Each number is 500 + 50 x the weight over its row's rms, rounded and kept within 0 to 999. Layers, rows and columns count from 0. Numbers have three digits each. The size before them is the row's rms in percent of the matrix's.

# up: layer 5 MLP up, 512x128, rms 0.0746, rows 372-388, columns 0-127
# down: layer 5 MLP down (transposed), 512x128, rms 0.0748, rows 372-387, columns 0-127
# gate: layer 5 MLP gate, 512x128, rms 0.0751, rows 373-388, columns 0-127
up372 089:485542470483512422447532537484492487494553534497433407542440508500546452432494521503555536507529505544476514543495497450442556409579564512521471453522540525454569551448448547479413525517546556594469486437614545540556511475422578573510350537454462521494457447504467437437501501547523524461448396365491464500488547480518598508549458411559456568530501446399529447463449496492443561545503
down372 095:454499576566492476412430496516498591501573505484539469530523591509433552552621516546444460546407631609551521521461468478498479444550425532489590521525451434495545504560565427605530481544398466439491536546487507456457482556564513492515534544514542524514589532561522499564539534516470485516474491516486527480577467546461537582393473582510579480458476447553475483517530538530504417503412
gate373 101:496450442436524516411583450461625553616486547525417542481483569473489480549530547557517547467511443540491562642571463468554484465516529574542450592412501529485462500590521549563466525484440552439560406513537495457539438422509505529466487449482512457532453498500521486487512547498451494574513593528539451550509425476521431407475471456511517526405428416493500496491513526578473443576549
up373 097:525513433468519559529434502531466388589540502512434563460500517533537476570508482490533523405593510495459537530480461587535500527447525427479484493411438402377543460447464554495429435491534471444472476567642493446491527509436486462521500538421555497447480498471550439497538514493451345551463476522500478504459520553478521511490514493477531526439341496441567440540496527526476421572532
down373 096:467563554493578564469625546434446606480488487480434474525482469489469513569490524511437564430445497502468489549542528575419496449449580466492453465457503561489551525503469459508491520460638506594523471489374575530497398421503472440510499531511467474483558467453557508603432600486488494537406496478410453470405483535538528491497567505561559508524583557512512504506487476456500611536511
gate374 107:473421486574365454534537582500526475578467495499479529472441417438514472462392492556527501563491499460498496535548477446456538420533538512410451521381590493628476474487571590406503516459555417513538546504486552449548476447504535568432447486459424478514491453575473532426480521565526431479486507520523493583563501532539517442545517481472450531414473524435482452538503487551549439415567
up374 112:481517457512466488386422398558580549503533549423520429548489515517557497509493615502529479495583507499523531547423486514569434448473588581459534543438476435363413490445442529542443577519436485551483506495538524496444570530384474461464496532501491516527421444491520472517476393554483435512470472467502495498515521547386527510432473534478537589517523459415478492404605464516513485490512
down374 103:416490554458393471570513499573587476525520452493523458498391517534466474486540387486516432459408410476520471516517492519454516573538482434462512451452498493540487510429452531502406538471483430497507524422436450505469512594470465433537521503405533505420517551489520526570522487573399436469509500527494470590371557561607551523445519553489451469414547530619546455489513458496503496495459
gate375 102:486419474476394381473541563457563530601599484553458532499367514532578477483481536533593535513529490508613479487531490560492464563518516528517464562435478507539513565518547520502448505600489421531534340534544461474571456524407473577453510446518455525508534477479560508500480576540520524508501585509481520547548537486428555490539445579507516466503443498493464460472427423575584475487493
up375 095:649563418504519476492598553385571462475490530564576459457558494495507560493546501477493626452500514436524495601457492434559467499472538597495550433515468442500455509446514451465484580463601377484442499513558535544459453577499542474510509513557469496498495507434485459525471466568540578541407527514448476440552440509439469499481549426422576493451441494500540478578547489472535494560515
down375 103:468555580579598506458480470490586532549502468455435496395577473573515489466475553407578455568538447536489472539474543475555447539425507487564492498436433400449453517455530479583542517539524474438453610554549491487471504611530504534568545485550544477409504498480477486527551533415490574527475476521503456483504590539537477411480428504480503501557558492610470535488553411540526604474554
gate376 095:397521384486519542499491443522533469479481538448488582502534488484498469570486484499486389495455475530575485483579561394505595464516543522620493508550463448544493519599471496528517525540506560611554485540384530553501418518539511541549498437496460502557470459507568473494444446583410540499467538608474505470477457488561375496553496462485484430477551632508500597472484532448498523464504
up376 089:578564497412546546515422506521479500536545462520497542503466449486484366527594588469544478479547542412555463463574347469480481571472582499514528501510470516457537519590537461432447484399515484475498468474505613433588553409462420453481628529531553520526536526473530533482523430413557502512464489571505504554530412402471503461507456493574476497524498465518551544514446547490492475493534
down376 091:437503497506487576548475553459553490563477572488598552524486540497476413495585464516434554461489396481552465506522590494448535416498519435459514522528434434543562387482485514494563447511492522482485571448465553605547480463381576500574543567535420440429544626506444552493496539477526475554527554514378555465470570524502558582519577464468421449503506572488493467478524493471486473489484
gate377 096:496555498515550548501398553544491466472457421484536511474527487415469609524465560533492551575469494494453511448466563499486495437543505473567414520484566550553418500468469469442535595519575567453512474479456471500471517538361628473523469499462496503529470535559541454539472486555596590496503569519547535497551459422517471494520502507558550519454534425428541452503467574422581443662511
up377 099:470494469453477517536491464520544471513444516448521491426546467482472531590386513537455550496500460480467535446476463496575481508461462497479521591538487411547480472542581542414576443544536522449412532533457530510474532442476518463473455472583555458626525452608562545595475475460514484540523361481507527564586436534515477627574551558516455568399555504475481458468521468470459420575489
down377 095:525511400576530552544454511509511451467510435517459471596586421519494514417554496528552586488483523593483386561533592512415525413459541530549456499513558481509447527560558452529423550473388504446487563486526426449526451470420522501505490505507521516561540442399461520455588454544560585522499542478556401501490508391512517548499488463467503503603571519495538503504620517519503542515485
gate378 099:433509482459501412565457572618428491490494496532469516471474535445497452434440371497556485561519549479516501448531460496497538456523528496457491431417514519449550442470532557498519444565569482443522519474520505454616480463512457611588475559417462442466529546509461418553448424428528501560578506500566481516515480563516577462420529473478465519546538485489528474595393542518612583442465
up378 103:476461636490441578484469427494433433543499477506527599512583486508545514514529566517503522518516395501520497552492437515448485512483504550544548512491454537422506552558512477470408507580542527587552502515519621497460421584522595477423469588570513588458547497519512477478454474532511537459417423559504513458526595550387510464548499500483480456499385575551568527574487533469511499582478
down378 099:518417456527542529486481563500501492562473556433460441466475508550496491511526492511496664513487603499454483533475449450514516511572479550499536563442460617553532606526460462513443452538568476443450578540528623494641538480383409558558484520551527496482519533517548393476393474481464482541586455489541465573530532537490498507502438485540500580443556524466485462470532523446537496436495
gate379 100:513529482488523470472541393432450497594570459493508573521477498559377541437497502460413539585517552487533473613482405452557649466494469469432447458507550400553444519547528488428516519432492492545527505481523447524495529498540635514449494529556386473525525594455500509536419543504492453570532473466510515557590513505579502503531500537455462513492463498471506574578397490536497471489525
up379 097:507580487418490562615380489507461567486460443484621572578575466512565499519411478466528529560478449559444570508515483515424452453492513503547579518542451505442568423530459443540611473461472451518520430460482497500487450476567412572595588554542539511496543483529515487448444493506458481560542492494405467423529549379482538469508498429521517530492549521534475501491590501441556487458487
down379 095:577475459555474452445493531497496429508491566590585397475563568405477486527518408486491557418492568401518523508387488487541517452479537557443460530476535439460526562554557579515393557469496548492505523484546603514409504530451480543472452498498523416533446588472534480555546475502478461457531397538493496478494533470444551457477585491426540389427489487409524481548473536432462469561484
gate380 099:484496481486534481510440574538461536525525457395583440548502583482509484489515559447518508532542467499483535445487512563469469514446405556465558417581516494476454473521442597519506496453423531475519398434539447456396540545480551564496544483587510549474418492477503447517508490541491434563464464508578498437616376656570506494410457535559497430451512485520527485478507524490424414533471
up380 092:424559536530544441514456543501461420466555526465446395495508533575585491447487525558541501419571541462365492516501477466437557564525446541457525539421530436465488495537417500468466405479407567526482499500470471537466449479441511548483544550436549505502446561428375544500577491510479470605490468513491374472542572516519531481539587492449536469550536472478546462448534431452557549512588
down380 096:511475521488497539586580418554610515535524524583475604565414502558446467420460414537459439518475570528479497563418499494459548487511549483629472497520407521546546448486454449499485564531565523486459464560444459445477438548533519421516550463454487486508595499531526489381514551413578495506536509501445416558456570378498504477464534554483517543519540572521477512523454511411492476502432
gate381 098:468436524487441537476452432537470524507432521464422450608526579496443564513543530461493436442597494439539486517528528509528434498523483477416444452540540439515335562513569606532548593458505557492497545475556522479636415436474597539523480440528482582465510455511417444490503499543512457515488517533506551501515514501461552558530408526400490536433510511466462419478519497504491488527393
up381 095:471470521422509448532491591560494469528524485553544519520615537574408494451611509564381507448555569432557471500542520596467542504521585427449505464514546511455427493539462498478485501485545550500479501517579529477540422508546510484575480497488502622538501462624529516476457493471457434586499529483481562431488516437519542476529423489480449547518534508447545363471444465428546590522422
down381 097:398488484535566569479548508514491538538540399399427464604492526457471568496465493501456470379512480580528516558472440536539453571566470536436431584419518454478474473511503484406541593471548541487423506481584509543545376509535531532466565458541502553590513440537418555491531483503576502557459421496560542536493510441489496530575479524399483520408483471514463464456536484462456475487423
gate382 105:400459495496502488494482476521490595478521456615535544549499538498526547456541492507501532487536468530506471414549447489397603551419523477470431466467489619506471490566549511461528565517499560539469516574415577523621502543502494468440431481447489514604522356544591518589514476541534495499521491521535529505500534419526493544617505520438508506467490483404499415609530483488548490589499
up382 100:564529448491567491447471534537458521410564476540479508509557491485400514487535468601403484499501517524518543530528512495474536471530480516547499527489564489595356554479472549450502497512609524422514398623519549617540475479599435523477420523527577533492557514500503549581483483526510525474562552512563522499532460471479516506474469460450364638498512493545497469567554504546548576567476
down382 105:495444513530516483501486517572448500592555477372503538506477491518486470382564524580524459447496444544510529506446499547493481518511539530526479489482497520450517551509536640395508554423552517463496417491447488558517460472492405523513556533499676506550501568456463473437621495519575418610572406501486502434515582559475502485457490430498461529486516557496503525397572512472489510534520
gate383 098:493483443442507389396485447561439500498484561482519565515479569485476502525577636468508488436542492464496498539456532491518446451490532481528391394560405523520458480564551483550496475451500504464580542448493556608548512479494437498457452490462497496593516466523515596498539527526592486474554487479497526586511532507456489486477503495403591471402432541552559620457557456496442545392498
up383 104:489444479580498477604509532503610585475518517500455429500537471490548489495506395529496520505488458576484487564508540485447576590533421562441518590432575454461500474467406463480436407505427491520405444475475451446503418463510536504481606515454489485477449467580526506550483457520413570541528537462565503453442525512589515493492519575551446509557489337547473473485453546461502547569530
down383 099:483595500473568385465429437507495467486468538493572507588551504558490489504494572527543503378543463486395536506475420466510442500541526621518412483539452523504409492548501493552565464501492574548474540487570498511580438441497436450474469587492471464605452449474481531575497461488564547560540538458522506423537530453457439543478432410447590515535463489575573532449535519440497486556432
gate384 091:473485453449502499565586564445430505505549601458385603496570442520480577444510478541504541532496468516526487477540517494498532511492468476584454517559489512579493496481388423538526557505505431554433568448477545463544524500474539605551465440469490512526524509577411484545460477598375482467578447491517469584535455511578526556515549450522480588575563546456511445508507561439413505528417
up384 094:523482522558463399535484395470463558625453370541556457456524416364513484547438553540530473418545460521507483518382507498531454501543472490471513449421501548452527470565489546510509477506508517499486483448472534463501499464534520561429617621482573436512482512513504515453518481494562566481519493472405513424449528474509516411492430457502519483477592419601526502452442490468492489401532
down384 084:551443514503472513482419470588494441470467556488575440568491468535499443470583523504487665548464522492441507447545547538475518470476562471520488498477503530522448533501501464528437475479561404417514469476429483511500537557488437484567586497577517550479483594517387528491425545579507583618510573489571517572448581448457458584543548488494456438538433401496432470470569530486466544535530
gate385 101:536490454496573552467413518514536552474573563493573597589421536557546538497588444491528485506592480452525520454483470510480528507584617552564596521479456491565564486505448409552535500491481510365439463518500626506548478468593456497427458487446530471521559511548506492516562481486494385514505489437503454581522517479469511496528461507457438555513493527509374575596476479471557495535538
up385 098:538514529560510497459530532424485512459536494481381422537540485446472510529392508503553549397547534509509526515577503505532470495496587413499549490421579559385520514504542502550465520494592446574530519461530499560435557395474588568507535490483475530538497408540564450498506577397503475441482558511493444537515448431540518419557599421416586452522432506476538451531479483495489491506400
down385 104:591522445485487509517397504465456508375500535426581501513476541585454538476676521466543478458456489369506535403553542515482555471491526482506496437570414474479536513464473552530502477612450376494547494512585511459475537473489484491486579442530561530581467506539475521452588485519447364501414558525537566496523505510509485543509536501479575459476548538469433532501491561475493467511465
gate386 100:534494593528494430468491480514562500511530464562505480517454392531533534577521494497536499493481558536482485558406477580478538578463549540566558492506476495562470495426505516429501500488424580449479481513637516519638479437489529598564458459492531438498486527478522481475341537486588462567483458517454384493541501573462506509531514596497432479411443510484592520597494547510505576477486
up386 097:529503472558492441490501464502425410426504560517421570497519476507454450559512493446581429429533518556534479457532543483559544495507463424509445444597600622470513508609520517550441409533511510531456454500524484491564448478528474505489597546521542437570507490551518527486464551495417407441546464448411543509496582437497429457428506455407487554475366494517586509512510522512451465576482
down386 097:469488363498468531433449494519463436528590492396597542500508510421525446477533461503470611538480481462445486566484502423454517415499559526427474581471472528493422541461553438510508566500524529421411476536501508464482451492425487467518437460479581454454444412533568377518548518497479526571490542581504515554473393504346497535527501445437456458462526462488454511566464509537522472492512
gate387 094:473547473498508491483491427539558506451518572508449482594482584527467464514481456487520575498540627433557463475540525526491576571529439604438513593516451428525503541539549455507470534494502408542508546471422444465578427635463497503538564460550514442510421506513512442530532422549477521496542488528562461617401491487449523458454488425544529418462520517526449567443429504537549452561413
up387 093:537452482567462416512558545565507530413591470542569540468471473468547610475582502549497575462473424375543498435451491578524477540520423455392530553447534620492567503503468472508560529547480404565488522468524509519490561488422445514486461580427478479517594461490455537509537501555572555479494511431513435455534597485485481543420486515474479540476522509452424486546546425423460466433490
down387 096:504509518506571473532419452490527434547475473478479384470439503425483507603505498513571508539516555479490503537544457423441466455464512513506488502663550521445512571518521461486552545499457480460461537480402565447505521536440548461472548437563530496528498487482454384457501501434458442480522487539471482475534476460429431403559597452499480518415476482521524406542385654529512505584560
gate388 096:535470496430477553345522452581453516439561455488474458511510581457472446431536572499530471598548483443519418514502455504459559448512518510498618539485518519494445470438450535476529429494539479546545492588580507543504520423610513472539517426528491504407626519487594446473538486455474459550613465542571554576483486588484522460484546461568489510505479549530475536536517471570530459535585
up388 092:526430467436415437538536485452520395455538461524540465377433512487537444524463443572422588613503409477439500541520503479584547510540455532375502533624478554540524513502514416500542499473516546492461472530488412513500473467510460559564487520465458473553525484522546475497544442463544459512473555508545387609434485514517490494460454421498400561500498457504575474583435544543504567465503